Weights of a small transformer language model: width 96, 150M tokens.
Each number is 500 + 25 x the weight over its row's rms, rounded and kept within 0 to 999. Layers, rows and columns count from 0. Numbers have three digits each. The size before them is the row's rms in percent of the matrix's.

# gate: layer 2 MLP gate, 192x96, rms 0.196, rows 13-58, columns 0-95
# up: layer 2 MLP up, 192x96, rms 0.19, rows 13-58, columns 0-95
# down: layer 2 MLP down (transposed), 192x96, rms 0.19, rows 13-58, columns 0-95
gate13 110:509554488536511556457551470485504536531499462535529511526506490525472486535513513497515525491492508512468503492460531481503526514491558484514518484524492491498502495500500488544501476488524535482485492484554499490435472509512518532469538468497496512507520529530520479518512493534513526466
up13 117:498488499483494462473436476490536478480525529484475483520483508512475513469531511493528471501504485507545494511557505504528454480510468501495502547493510465516486495532502470517514527523449497526520515505470499511558515494481480484522471540468519463494466467456471531509503494461499487536
down13 109:503537524471506451478441468488508538492508530542542479513547521535489512503512504467480528502522548514504495519501504456515474480485494505469483520489497486471495505475463508516513491470477486521489524509523510520526494537479452507495477510484510454500520508519487535581513479475482513539
gate14 106:472491502503496484486492534530507477501542513453537508491504505508489459550524549496503542501536514568467465523469543492525499544493477504485461478522518459524512488464511509511454507504501495544493479514522501514515517481514458495447510497498515504462520492490491487508488518471474452472
up14 109:495480505513479528459475488490496509491438495475470505489488504476468535520529519462516519458519535543500464482466560485553468514473498479496483532521505483548493494488508509526487491505495503460528477506530524511498508517503475560482457514520580494485492499497500477497498483487525487489
down14 106:494490480487494506464493506497476581484490502456475490453474493503524478479479451511501516441527476536521485488502499497508512527512461496506490501500512534523506495481526454539427446511498488491515479526508510500492529518517491503462515483486487516483532491477504494480475463489552450495
gate15 107:475509524521502514438487500482511516487496482510513461515507502514542515501513536548549519489478510479456472490480536549486515478500492495509501511518521527465470482516479507524535433531534488491489486487488511492507484451534497476499504534496554473478510468529519461500485493484483564488
up15 105:499510544522498550511473490501503527492497530507549461526452518474473532555508501510500503508459532503448489508512457498521504464550516483502520492505518491504527456477491520487511513536481447517533480524517512486486506499517531491506504490510575532484489506478536521495476504466472482523
down15 105:510503559493520487518501518482462514509484480519444437518502510458501480467527462506506496515532522474469513514534515492484537468555507509544510467504532539494490462498504501478508498523525489477475543497524524498501463496510464480464537507499490483486483445534494501462503509507515547494
gate16 095:446523524477463538460468502473535512498536507541465508506483499474467443479507488512532467494491470510516458528497509543494495476509490490455491491498500493532530504497495566522536487525501549500472507511502473487501482499493500534540502519465465516519478527483479469500455501514482531516
up16 087:498557493475506468541514485471501514503470496481503498475497553507483455484500523487487479494527469541492520500550518468497514454535514533542489470469507440501484487508520471433514503484522496499475460498467484492493484537451515513449502521495532524516494500505490497525505520500506460496
down16 093:480486458516485499500449474496481462456514521493477541501495490502521530482473525490435505494497518508484515462511525469496515467496537517508504486452476479464435503490524512496438527513503525494487489523517483468533490488493495456498463532496462496470476494463534487494537509494483481534
gate17 108:525483546518490552487510493467514511532514504483492452533467497488471484541515561547537485489491508514520501493462517537506536506516480522495503488511551482507519524505516521489517498485500493505505513513541474514447472491507547542534464538501504545534476501479515510537517507465510531513
up17 109:479509487490509495521517535496505451508522505523532473490512466549490438524463507463538515464528520476546495515486485486531473511495508469512494541526503509492468465475514480533499480506502494488467521517503518488503504499495487487479452538507459499514532518551461540499544530493558488494
down17 107:482512516515545485518469488502485510516489486491513471521531477513508519537497552461510493513502544510538545497506475482503491539509516485532479533506507571492480497473495508508532473483512480482520526509494485515468462498459553569498496487522492483514497511541486507458503542523528455474
gate18 124:516506495485489481489486518492507446497559511564540526499480500534491484502491521512520503524516501532487476518463496527469476530474502499556499466510483441509561504498489524522550507512516501519509496490512515554456482492479526461491493478504492486492499499496512482565494525508516461528
up18 123:503535489471476513530467493453545468495493451490526506537477497473485492494490505493486529522540470499513463532501478505467482495480490526509517506441500517491504534430473539471495460498471499519498518516513481462461465480515461487489482492508457528527510513551497491484501486508548513501
down18 117:528491511478538517538504520483507460464488526495462488515460492533475481540504513458503490480518492515445496490513522439490472487500483487549518498494538526492471541501498520473468474528467467529538488518531519505486515503495443556463499527491480497493491505520499496517535482490498478543
gate19 096:496493454511528528456499483484451498564471513534569495478539472500519502511439491486499486493512482499497452479488505473537499516501497474531485507516502474505499495502501547507497473528439500516483486494542498487482531450496448488493487477476500505483520494493530521536500493496472463497
up19 091:507484557489488481535500471438480537509509487503494491510523472438503507546486525445473517481536507481523519512478516534530513501467511512496517460519491485481514489535525519503530438463438468518458493477530518521510505499507535491516484527513483495520496496524496503503478473508481465508
down19 095:515505538496507464485482534504494543496495511548499461524536506484534528519465533464496509483492491489454472468474536499520506515508496473507506471514489489482466492500488536532509519494466486505509533426492518488458509491498523481545500509495535449479497511487553513457478497482532448498
gate20 106:504485482467459484486512451508469502497506444519503498526453522507525513509466503497497556505484518515499507532460458526498497480482493427459531542526488529549510492528491527517509507521498535494514512463495479519494490491494488452492519462500473486500454449503512473496517504477461493513
up20 102:524517499545480499478505481477525485538509499530537512518475515505480500553540506469537522493561527521540460506475537517542514513487495465532473454543537499497523502507469490479507503476478472525489498540557519504513467461485530488485498493478497503515533483509522492495534464486525503501
down20 102:528525459541516466508484511474506523493509501511502510489473543517518561489463502497510536467527487506531477509495503499517531460472433489453489508517539504500488480505521464517545496472504495497528511543537500507495506461485529495498520484502489535516467474565533527515493482507463485534
gate21 107:480528468478499484505460487443515501505542493484509511551508507516475528493458528503515466495495480503488475488500494472491525518547552483530472505488552429543566494503481537509539505483482491521510512527445485515526518467489506494524480487479518485520500483482523526488492516491493489475
up21 105:545509501482459513517479461507525498495531504509512507526462538549477517543492559519530506482481507502483472500512463506453500524503500506510493522504572489521549537500487533516538481525514473538526532513511482508514522509486507502564472476477496480525507520470493527477519517470519492500
down21 105:469477519492515446535469508517515540488501489521467486466508490485490506543453508509450510515505485538497492454509523502428499540469485461489462503512519514484490504514510485480501481484476478520541491510441510524477541516496459490512501558515506495504488513504540498445501502514509490523
gate22 099:481505529514509504492521483514514465516527478532474506501471480560478470505485526504503489495498476483479505477504485481497452486486490482491561464512508497507509506538484509547488465497450488527538461515522497485501482497490517449471508519552527554485515481534520489513508480581478507524
up22 102:501498462505512444468527482523515493520543513473492473505535484516479456472466524510530529528515468475471501484493484522508496483492501490457512430523448542490527497550470526482505529458543478467529485491494489503523475505508479514506501513493515516522531502522505492473528466521493460468
down22 102:460486521461507544499451520490483510494490498479483502527524473481513488494526475516487501537464496525538517510480522487469487541542446516504479459490480518451475517471522500457505499531510532491504513530509504526479561495535475515525495527466475488486521507531458473460499485455510480491
gate23 098:484535499528491499532510469428556544526491499476460495547499509474513525483540460475469508513530470488466467517492548485517478468502519516527481501516525474494497513511523522506527446494498514493461534471518518512510509491523487524504495535462481494491478486469550492514537503472487505509
up23 091:484489457511581436526526492494504472523543505459545506498522489517498484496531481482491500515518500473480498524450475486499523509491523492457483474529486485497479504544469478491556514494485511512450486526535483512521515485506485526489480522507451509525494506483536525506539490519513463504
down23 091:482535531498462510485554502465493540506530531443519490513523498532498478492465508489483532456487516505488486509516521483510451478475526506504530543525463520530502518511520505518470493470449493501513490477494543514473497503494504485429493477511490471518515467528527489477493452520488457484
gate24 093:461468474493504468470481451457475478509480474532506507505520527532533480495517487530502537488527431536487536502518519491468546524515500520511464464536504448483514498525502497476510527535497507510533473470517480497535500475500479539527530512527531494464477510535504486536506506490494508522
up24 097:526557492502483468510503518544520487513497544480484526510512477443492509546526508507510537526455528443500479467511455539502521472478461507526551508489533502459501522485526483515490484479487536458499491494506499490467494516503524486493465534482453477512516467482497499516499480543513506497
down24 104:517522513488494494472467507537500488506481512466448507467499502479544484517531537515511517514476537493476474465497483522516502443482475481507525495523521488508487479506552473495514483498429525478531509487496483487468474507491469450480507506454471500512515495477536512532486504546488516568
gate25 087:475498507499483478439458513517473490524512510533504535468498468501543490466532499476498499493504489508471472503497487486487504508485484509496478513454471475518509549517563508474528513508501530527478507501520468503506530502510460439509518506528463568519515444477519500502490525499476534461
up25 085:492509485528499493461518465513485498518520551502515542502498482468486486505524505522492532523478465440517532543498489502499493501512514545484474481520462526518439517534464499508500546521493534530515487538524509440490475504489471499541525517501513500506482503491561536509497524484510486457
down25 086:434501472472469482514559483496510506543515504464482464515503492492496488536477541519493468489485483496442471489504494544459503511465469517490482491477491468511528501509441496444494494490500455484514528506504487504501508476478494508486494544479482538505554489513474510476540503491463513498
gate26 099:521524523523460519466479461463543501508528519565550528552549458528524499556530512484487538496480472519484475484517494498515508504516494482482484495465512483525500479496504506562517484484476525506530502496518503494530474488496495466483539515478520500518510486490497490548524458509517521495
up26 107:536495501494494509493495501514497524507554527532505501510508428483505448557466473501512517542477471558512505471532488463498499487487479509483463497483529527483481516474479470492510530473516501478502536539508514496540520519484488482551536513483482494550491542517475500476501456510482501508
down26 108:517491490506516554496528503554488487499522503507487491511506459489473476492470449516528505529471499522567497487486525486449487476505487522475502519496481544481441521506461502451480566490499493494498485518493537486516522511513464479530514506508502498531485499477510481443511476522457473498
gate27 093:461501514509479495455501521461488480513493464465475549476520488560474484481514512497517526537494434534554494520490532542502478510506516494533487497518485486489495519470491474538497494495452516537500476534503488538531518509474460484510500494468526488500532515463453511509482526494506513529
up27 095:533532468491532504525495503531475450488513494490501502539484551486465497487490515471421481509484551518506524483491504498492513457506531514468468482511451519495484488504501487483461503502519491494517512508521492454468528491461512500432505492490516520537468507513525499531500538487538474471
down27 098:524469496502517530455477505495484488454494473494514486495511491501495499504513492455485525482512565530486527528465494471494494501471549523492518481456531488495434518490501504498497521530541483495485476455492498500528482510432463461528469507518496490482540511516558506537519517478497511493
gate28 092:438511546483494489511482514468493499514521498493517509507501504474545466520487517483478545513504521497535481499501495501522520537509491474491491496533535518527463450501462493526468501540490488516508488527538494475487541452530492514523491546486509492520502496500534540546501544461516559466
up28 090:508473544481510464510487542527472489475551505504517479486520481511522500488536464532522481519487549518464475449447460498542531481479530489484519513540483492512519536476511466470496523492516505448482477499511495533518480538476456493499505485502472489471492453510503509528471518476489505513
down28 092:526469486510479495516482482494469483494482513495518515516495494483513478481485513478499490489526517480487434528513478496514500527500481475467492535455517480510529521455500490498468498547527487515535468501436498503506512499507547483442531505475552540530544508475491537447503516513469496544
gate29 104:534492505517475508508470491453483545500508474490519472508470470504462499484492462459481535462502489516494537488538524531500502512506480529521492501485484475545526469526511515500499507527474574509523497503483545529459479483505522529486481495524519487489451471477451510471462519522470483530
up29 097:519474511509506530524579490528464501503482512497495505485528478470528520478467489514528473531533510469520465521472519511489524469504494503481514499495525532472494518472497510501526498485489462446482539517514509492499507523537527416526524485527529532511533518447493535509485485500528497500
down29 102:509505471512472488507487458521486506547499512547491516493500514466493512513515503506524473475461515506513512524489484473513468525495498421487561473501510502523540506520492504486480505493472511487464578487507529504508523470502487547497485518495499479485476453516537467484477498502428515509
gate30 101:514496477536507480525481476472504520500478460480470463501530490514493525487500506488503499507482489524492489534467518533491483501499538497479536562468469503508519518520532493593506472511480507487476502489520529471487482501507500496467510515458541464521475492513548482522507502548481566501
up30 101:451496490474489452483492452496487488514506510509523512554498504476536486483545530494473494527539500495487497464490499460526522490546456501537534482488501540504472500495462518490500493456499519499526507562513496523503480452521514526496507515523503508513525534466496555502518512545539484516
down30 106:525473527487453507492509468501524481479474547526564489521518497486476457465496501498506500495520453452506508547510476475515536453506531532488524520518528482529430493477516499520506462521458512493488511507502523479478512486511515469497526491541492527517517518479477524473498480504510509549
gate31 107:470526501478477538520513484484487468517480541541486499491459475509483499544519541487467463474512495529492504518498476457544517500523516476570547502490519450474507525477493512493521508532456507545477507482535476483489518504497484515477516509510495502511539448491526506543506500455501497483
up31 106:494509488482545497510515519521530509510486476444472504526418510497497472488541507466491498460514521507485480485511508490502521499497481484526474517563495501549488524513491497539494503526508512474493498500481561494494487510430488503493495550506463483507518495459514486498528510501534435503
down31 106:468516479527519551524522538524495485534466522468520513465489540497448497515548550514548482489554484498459502510500466483451515492496484513519488495521498505499503493478459475511507551497505488481468482553512530524523510523501509516486517531492503504489489510513509476520526475480444488536
gate32 100:499500546464475529531507522489525465513527500519527480454501455463554490500509514502525488526503517531493473484478505451483496564509483482525564548508518478478486437497508508502479496524530501530474516501510482502514493499522526460515465493546494496497518467476487508540527507485510499489
up32 096:528494470492471496475526495505518437500573493512538479490535492510474499499509500496519485524540520523478500478499490496504492533517466511485532532487490475502500492512520545493470541518546496530478512490433477496520533495516517454485514489564470488528472461523494459532493501505515499479
down32 105:550487484481502544508544472555534488507477508477490509494503479470510551494509497509452502507522490497475493546521528486449497499499501522501456509522536493472477490492516490489490511477502481478493481472485508536507465508480528507536466467487500464503506489495503499521546443540532477432
gate33 094:468513469465505535510490473467510458475509481489507513550492478489466484506460535499523472470485503527472501530480508475486473487552472528507461513547495470483511484509508436566514475488527556527517516495486518507506487532516517493459517487478530515486465516497498472501506495533465509503
up33 086:480546521497500488507470507501483533512493552530493511526541483445482519509491478515521484503526486505498459484488513526534485545529490490501529531477503519468474506494474482509483493543455508493515424507520564484525467490505538507511510525486494539475514465503498498513482536533509551508
down33 087:502509512534496483494433455520482480513457510571509504493499496526499496516489494498503523527502528494510486473498467481533511497521507510510492477505501516493445489520505480507522496463453530478496523472496547513508506545512523533477512480461524500483416460525458485522505495512537529518
gate34 100:497537514498483491515478501472512523497550499541496533508509555462531472542527564475506536521463465514489478508490500504507468493541479505547513506472494480522545503507507512523513497495487514548528508485516498528496437494484508529501531496526452546547499506523519497533511523498488508496
up34 099:479495430509511509564473532516488500520535528504502488508494527452481515549512491514516509517519451483536524467503470533512459488467510495505494479469532494486467511491489500503520483520515493507467519527539475526511456526537494490540514502492477497512482455553481483490488510530536473471
down34 100:527493515503531507504538555565493471449503509516512528525487482530503497511501482485516533509532492477541500476528557505515485492488522502493501482515493568486514527491491462465499507471509506496487527490506473511524542506555475481495503482535531443465524494512452471497491485497506475523
gate35 083:512499494580571494520501481534503432496492463475497506527521516507509491484506525475483520466470510537501543493469523504487508476470490477561504517488555509496485503495474484536501513496485487504539450499502505475518517506510510504490445528481527506502517516533510508531462492490498524524
up35 093:476517480499525507504490489492444480451499533451499525498548503529478496480519515511528481509545492482486518485491510536553501491481478552512537481503509492535468513524493498480516549473510495518476443518488536578509496507547502490492518482510512547508514506506516506524539499529494495522
down35 088:556498464492490518494546493529501532486521489497498539509517452486489479484495541488498488550496500492500529527468455476516518487534499466501504507489479489495507466511483520505514438516499507498499502482508511518524533514500428565512536552450511487522500520534480493466536517501518480492
gate36 105:491545499507510545516485498451557535512503497490479505495502452518508482508492543467466503485521481523534449519466538470475501535493504523528545510494509490527512507495496484541469493502510511553474510476522502518512490501502503540520513508506560549509542452489519490498500502507547497472
up36 096:493489494482465516476524447505474487542519502536507484522520551519497504525565478513505465478463545470474510522515484468516472521500495493506484560479530492463476525533530492485506454471490515503527546518512477482529476496461503458489485509500535464510494494491494482454480507527508498488
down36 097:538512469500468504551464540461487515535516490488493531551470497549519498497498495490477501527519528500497472516522559533477494495504530464501463533480520545503459473478491510495478524515515503462516478475489522509444498535500506533479524475512534504513467534465497501532520517529487511516
gate37 104:461519498503515479516458514507466486509542485491485450480509488455493496529503524506554509508490462510477494536458535500492486547500520488525551484456491502518465481508476471520498504488484543539481475474474537465481520491467520485477514514492559509490527530469499515533480509461520477481
up37 105:469499521540501518511530498469540515511481480480486514548510447514502524499478506487493480516476558514536496464542483457496522489499484458492524503512456522489486487509507572526499536518516464474487546474498506535502506529534504502518470540480493516513464459502512520487524523514511506542
down37 106:501488480502460527499483473501506473453516538438519617491477494550507515512483516521501499507491512481483510507491448456526509511513500493501499510534508453486523514533511513520503519516489446520485489500516507506516484472489505494536518541487473522492518475484519498477516533533511507519
gate38 091:493492484497449505503491472497521475502484496514471532502441496515493500475493515444532434506509508531459463487470505504521466492527491474506531498495548447505492459514514507504506502518520516539472557440508501478540486514473469526513502521485487539525519526508474548507500495513492501497
up38 086:509549495465495453483471510487502473512532543455504471524514524452492467542446504527471485462510491524538523505513477540508526493503531518487497494471511555501522467490495508508520512444502489511515475537510490485469445500513481506491526497463512546528472472495496497508511493521475520474
down38 092:471534510540529458530476544523492480495488506529454512498547528506536541470495498506499493492467492496525497533471527460545490540518543488507515517482452525505499435459523477510533482484489528496549488504516499482521509505510471486479504489441490504528492485473490496530490509490531489489
gate39 106:498517517501474525474540531514583507478493472488494484498450500493468484482537504492501488485480525467514510540516506492451469527505506496522517501522527478491531467518489521515505524477475512545552521505497483503492466539482479495535529486501432492486484456502548488528501482499540505496
up39 097:516492537488501501457514496505515537492486514513498495474516471533485464550492460528556517485474502513462522509484498481525507503472495521527449484507510480481496530496496497471530477525499519517569542510550502456483451483517523548493496504510457483504517538513528514481446500480516492487
down39 103:505512483464533506474488548472496531492527496485519512524503473480492496508494499511516491486504475449525559511478491491487533505506505491517463458485493491541498483510498505491502499488517502505566548535488501518515460501553493510458507521475516498475522504483551495410476496492451473498
gate40 092:464532483472493501502513475461513510537507504511555517515490445511457512513528454502466502505474513471503470427525502492489479522514518527521508509487465446456524443491485530482487543470492525497526514527516474501480478502465492496514484496506524506456497500532493497530483495489536525480
up40 093:521474501490499519507514510504501485508488498503463490523479458519509514541501478499474412493504489501518485554506537525509519522481494495499496547508483511494457513530546521499481540490488479491477506480504467456458471479478544468540473442491480466523502528475545515502507479496526498530
down40 094:508457489467533525504478520472511477533512505508475518481509468478509499508498462496421458539465477507556497488531497482511532524476476528488495513540527485475471496531510513461494482547509501491489493499504493484491520482459527470462481513534509493491469507491544498522489441538524515498
gate41 100:517503486516522516513513503469512465481513519489495519512500478501451495470456571511488474509505479528484497518504515498560478508521492463506481485491506520494478481541526494546472491523536504513578509483478509493495482549482498513464491537494553524481516537530523520531482531542505526511
up41 100:509540494485489543514518522508493536545483483498506488519503488479500501505447463501485511529495485482534466513515493507524501472496519493483502534471479510475517542471450540506484481514436477499476530560522455465499549464472470513522489483510477546491509504465468485494459511516480515489
down41 101:521512503497500482472467489469494479531482509509515520481518505495485505488489516504478503477484500533484509471510515527517515457518493550519483491470510544521503513563519464502473528517531523475502503496471508477551490449509542459543500499503487487480473508534526501605505465496516512509
gate42 105:469472512515507499437512512451482506484506497482508501462495482506512501470472478474506498474494529529502462506490476525454483532490519497509521599529452510514513491522486531495503452517464518481512509493501458460501475502512478530513527524521528482496497469524506505473506531494486548465
up42 091:505467489485492480493490500513539525490500488507502519466481528477468477473526473566483513515531528507499494507502554524506506551479503510503495505485459465541464485456471538489471516527484482508483524514465481531486534499519507529510485462550510467472494484507509482509447519553500489547
down42 093:476464482488503512464541513472521482497514508501555477506495546474508474466517466488538502419484504521517505519442508494451526481511519510504487479488479535479514526529486504490515500478528501507472500476499466517503535480525519511533469498554526503539459533511499497461495485493526466487
gate43 096:537439516470500472482490471457482469538503495487471488479488457544503507473512518497451478448448511504504503521460488476480507517500474461481530527468504535527508488526463529497502479482457536518562522486503523507505485467515536486477507510516496508498500506508526503475536488514469516525
up43 091:515518529522476532496483487492477489464506556518527489532518539531535453469467496522466523547532477474516485518473520525513510546486517513524524476522468515496470503496485473500509544498510463488509526531492516480509439486483497509487502496525501502525534518462481551483548515460515483495
down43 090:503498495510515532502499469525524530503506534492479537489501527512504508542484434538501507533504531474486507485480525487493516517507493491508552475504434481511456523478541468563532488511514510480503468515514514519513491498518467522521512478506496485493526476508471551457468568486499494477
gate44 105:512491500483552535485509446445497489468470449529542498511495487516496492506546524504501522516510502525480512522509481510485493479510470487502521459477498482513438482502494473457503512503467525498490507506522453557497464477520459506460480462502501470474475494518509495544473479506456503476
up44 114:499482459469495543477478556477510535536538506468504477486465489457511525514443501528514491463515488511516484489479504467487570470490495492493514550515495523505527518496480526520516483530510448500499462542499475484512533491491490508520495503525543469496501489491486509514523494500456551493
down44 110:465472451500489518524461509461480489537516513494480463505484507479437530525458529496494501521507506500502495526531506470521529513461509485528460504504483503529545480512491519541497477492494489514514488483555496503490502553471495512543485465509466500517485510471442543476505461502499541492
gate45 088:482491495449470491463486476453477527483450500536495475515465518528485460511540481484485487492500458512504438490467485481490557488505506494534527465512490490533520523481457495490531500469513512486484516506533499551521444522509490496505505510487468482515492498510493505514548516496477451472
up45 085:502512496513527517500542533516467493562445495509475489498460487530474513504466497442485539492487503480536486464503511536496508492493473479502440478528462501508473484537504481525496517483513509508488481488502522470452530543516551490535463466552500483517496504522496482501532491521513515502
down45 086:494507481467503494492519499554513535515464458515503497499467513483477541518514548502524507511527480481476513558471498499479523488523511495516512499528578478525499481497497480467502474523510460467501502485469517502510512471477538487450523514521484490481546515505535447453523510522531507485
gate46 096:519481511503475513478501489522474528467488534516534462499475464541471482499494504477547513541480513497503481479481490533533492555510510503489543500496499492564505464487449520480497475490493505522486515521473485486539518516490554463509490537491539541511473461480516487556522502511478527477
up46 102:569489505546458488467531482496516471535532505506500506502533514513494538502486486511506470492537507474510486507460531470507484481493560473523460519495490521485484511531489512493481508510506479485469512522547496451517475475545505509458481495526535496501543506483479538459463513463498495466
down46 103:472509470483487451489501479437495496510535502480514511479492520482510522538529536519532489484484498486499506513525521493484502506480458517498480513525544506543512491475538490525473487514500451512478491514533532489466484510560491530469536508485534483475544466542476486524492540528500533544
gate47 080:486529481516491476448463461484522507482505506528516472450516468500472503502543491513536442482530479542479503519499503532527500508482515511506526479470505453493480527494496492516465485451471491519467520484503437459505546506505502516489515548474497509496517484521512495510516510557486507456
up47 074:520513543454499479498500524526501496475509472485502484510475533490470481508531498517486496477484529478494550520528507495511496443529508520490461496535494487553532508465519501497490467494487489503444483518515498452448513429481497477495501517495498519483476546532469471514463531518542500494
down47 076:481488503528540512523510437480517475545504515516486503516507536490521476522509513486488482505483521447496476459482476553518540501446499501538467467488533503552461478489452510496479505514517486475470515488536516514523492545462496484486509487481473511504499525473543464512504485491495468471
gate48 096:496533503470501459446482515475452449509498525489496512477525491508527506488498505462468482497555484495466487558495521544547488501513529472527512512483490509466498526489512506478516474499431480525504523483491481507541494496458445495504523483539504476511497499482467545508496488476482505480
up48 092:551458478478482498496501471512549472520503485504547501499516500516481501528505498512474517458485546471527538469530512505519495489562513539492506478484480505530523534541470496485452493499512531468519543514482498487469483479500529489532482501505503477497479540450518451489491506492546510530
down48 093:438536515529524494509533490489473510518538486480480507475455503495522531524511496486547522445491533525446496545497506454470533522499484514486484512497488482527470522494517498520534482502501474520486476494511461465508506490470488529505511520501468532488536548478510482510489489462499487436
gate49 110:497508506469521493469494495500502485490474508532558461515487460514524517489552559494506526518499541506508525477476458487500554457477536499481519492523485490490510497502528497495524492483478569489542523515537503483506490476527517498482496504504510462535450489504530514552515453523494506524
up49 116:479508556472519496520513506520495526452487510533516477512483478495483524483507561484502542502516576531472548477496484511466518495498534504461512490500494476499510474525524538507522510463482544479476522492513541502503511470496541473495507485509484484572473501517539488508532481517496501507
down49 108:493520510460543491531507523512521534478508498503518491527468485468524467459505525546522490507522534496515543469504454532473517525489520515464475507506543506468505450536517506502498502502500520522505539533512479465512516475524499459483506520549501510554492468553510483493481497511464485460
gate50 093:516449490484516470476486492532488527504467509535465463495493511541498485551540501514498500476556491548491511498424501486537526499530502500525507478517481501493498508525502535524503461495468529512541489447494522506473482522512477478517477553518496493513512483506542476483501488540497488534
up50 088:493514536527483560495477536496496501456450518519446496477478471549442501504486454463529522491477496518500538497485478540491475502543522510524544504524490474499540495489495515513524474502481478528513478478482538520512511514517511513475483529541516474511487483456536525511475519501512491504
down50 089:486521522460471530483472504488518467557499493512532495517497481503486473525508522469510449468556464472505521526517439443486520489454504462502479480463478510492464489467461526521464507520482487477492518509498468490496487517504508481475505510469512518505507518543476520536506483481465466490
gate51 096:434490512495495497512518465473499521489501497533465455490483505468497533521510483516496524467503516488469509528492506502533516504503467481438509522501476460522487452538502513555515461508475503505483525503505548515533435487515515498491500517522467523491541519502545518486521489528543527520
up51 092:493485482514520479514484502469491500484508477516497520479502519481509487494521480484547515474476540426485561494467471516486520458491519480495498518486501522538526523517464505491533522501475538465488502532498500509524521484552467529537491452508471520523503543521475534502463506448520534508
down51 091:461504461452471472484516518528543494478503511538490441473526462501479498513507515553533525498489487473510476495465483472517472501528517526479511504522515490507545505500468494461477537490485510510456500498519492507484478477470499510553522517494523492510520524507526477522485502463476523423
gate52 100:470474563519492496502510490448520523529534450497509527511494502496485504531526526489537482478459509494510483484511503520527464512517541504498472517497524467520537455462531532551495482517479459540485503509468486489478494502535535511521551490461488504522518523504496450482495475508516513530
up52 104:500492512533484499518510510491533504496486539517462481486487439569524506467551479472483506499493490502527480487483514469522466501465517481489480517552557481498530510449496503524512514525475496520486535532540439489484514524525484537517492491476473477517485508504488491490514453488529523494
down52 105:480505531472529511538540499514495522535485451528516467513532497519439518501511549509489478552499491529550470497485504516509487527522483510476490488536494546544523488499479472511526489510467485550497494552487500487491486506504510560518530477495532495504492520514460469499480512504504513455
gate53 100:508524512492511530449494514507470524482422468499465492472534499540514508505521524504482511474445481502521483482486484448511472495520520475510543555522512522496492472494515542502521488502471505534484547486516481486538503547499488516515487485504493512498452484487507468517512507491525557533
up53 089:490505513494508512500489535470501498516500449508466543509489502516509490551517504429485510484563482482503493501533507479481529517482500488449475539506517504465466517493522497548489518504552516511522477491502518476545484470524515536471545545543519500526527498523517532479497485522491475477
down53 091:500527485516477514496552491519507461529499497541475496486502502488517455493499544476500487506508461499465476512503485492484510472512441507494470508474562522522506482506455448522466481445481525475530526495523529512482488483519511508515549487516526519465485484504490530532531447539491506491
gate54 105:509490518499497492468481482511498500495498513519534517495494526500500547518512502522485542522493528485517501479506467510511472479478539488482497465506478523496498450497483542543471491529503512485560498450471527505463535473523470518480465499500553522501552450527525506555501480458487508459
up54 103:445473495506520434498527479493514482531533503472446481525456513508528499495504511485516515454482511482479550522525477549476487523496498492470514520522486492482524500482496546495507493478484448539482502472502477478476541461487483461460501537513487525484519482486527493489496521486534485464
down54 101:514475509458551520489472527504489464477486481535537507500469452519515506505494505505529504529510518454448484485520489468482477476527489476516549487465485535499450471474475474506463477470491541488458472513516497521486534476506484512526525505529485504482473467514536523495528505544517522517
gate55 095:498536558504526513492457486463540511493500489524552509490512544524523511472490513499495487491487526524506478502459486488514520506520530517472540486454512508522541518497503497514518450561508476543508516489483482488454504446507504510497476511523509547530533479512479535529490523515548495505
up55 100:514506523494479563550513509507545491521531494525497522527526533449483513510498473519492472505464494532488492510498492506486540483521531537514514529491514463503501480505471454493474488538541513538427520487499494460501489497493525471499461518474515512486498482506516508498494525534571495514
down55 095:472500509496486517543495486525508513486510525503516510508511548483534471546482538501462484495519486515503508517546508517542482513506522535474468540476532561519516521502501508450481453495537487504527517523517536479506511513442535534505506477490499510473477470471496510508512475540487436503
gate56 121:496496506510533524443526473449488495537504482531472502522528534465489491532525508490524496491468494502453499492492535524500518536500535477537531481534508475460510488504534490522498467507496485515510526462513547468493510512498522466477564486527463539514548496503531474520511493518503522531
up56 126:487520467469503461529464543536525516500490509492510494466479504537483492469504496518526481529536517488521495510487505486511449503516484505471497520478504535518516505495447523486526496494489519466470506502511467534555510475490452520503448518465536466474474506484436553499519478472489511487
down56 115:447514509492508478515425484515539508494507503535537476518535512528468547495513501504484509532501521497487501472470470475524479525518511488473498518512493506482524515492443490488532517517444531495521516515513503541514473529461456510494475497474511477488503499516477497594503494502514502503
gate57 089:501486532502539559511489463496484531465463518501495505506494547476484499471504499472525468524489487465505509531464505551546498510504476506500524481520544484492502528532521501513543491463461495498499511520487487515468475515530513506443448488547507523518480541492497524543478521520498539504
up57 081:503520567549520480533500498503491478527545487503488479513514536522493488527512524504486528493513464524488502543508505481481477538484472515475525521517534546489430499492468501526489460517491503515543499501533502563500473493480460478458465478501503530460480526476498500494504469489517493502
down57 082:477504475466500475471564522490493486535509497497506517506489466490483517468516542539516452469455457538510480479507494457500521512510499523474498473456447523540506498501476523503530470464468495545509476469500495485508490478524449496521520513516507470508494493517560530471506517484508492512
gate58 095:473479514501525519508447457486517540494491502470476531490512533467499456513534509457475488539540525520521457489515498486466491492553541477462471504471538511516480516481500521523473538525515547543483501496492483501498463524526481506495528477525501473465482514480513507523486459475522505516
up58 104:522536475495466519527524527496476536467517491535511509513463480507533477514505475507484507475517471476485520510487519466528518534492476552515515549512514543509523482528498467509528501451448512449500521543490496510533526473484489524529537530468510540513503512498467516472462519516467491487
down58 111:513518506498496501497599551485506485474510471521558478482489490504508522496505503500456504503498493476414462486485475441513492526493474493544559504507517482497498497506522493507482510461495493513520480499511527528553500487509490492507496571484506491509478504496491505491483520507508523497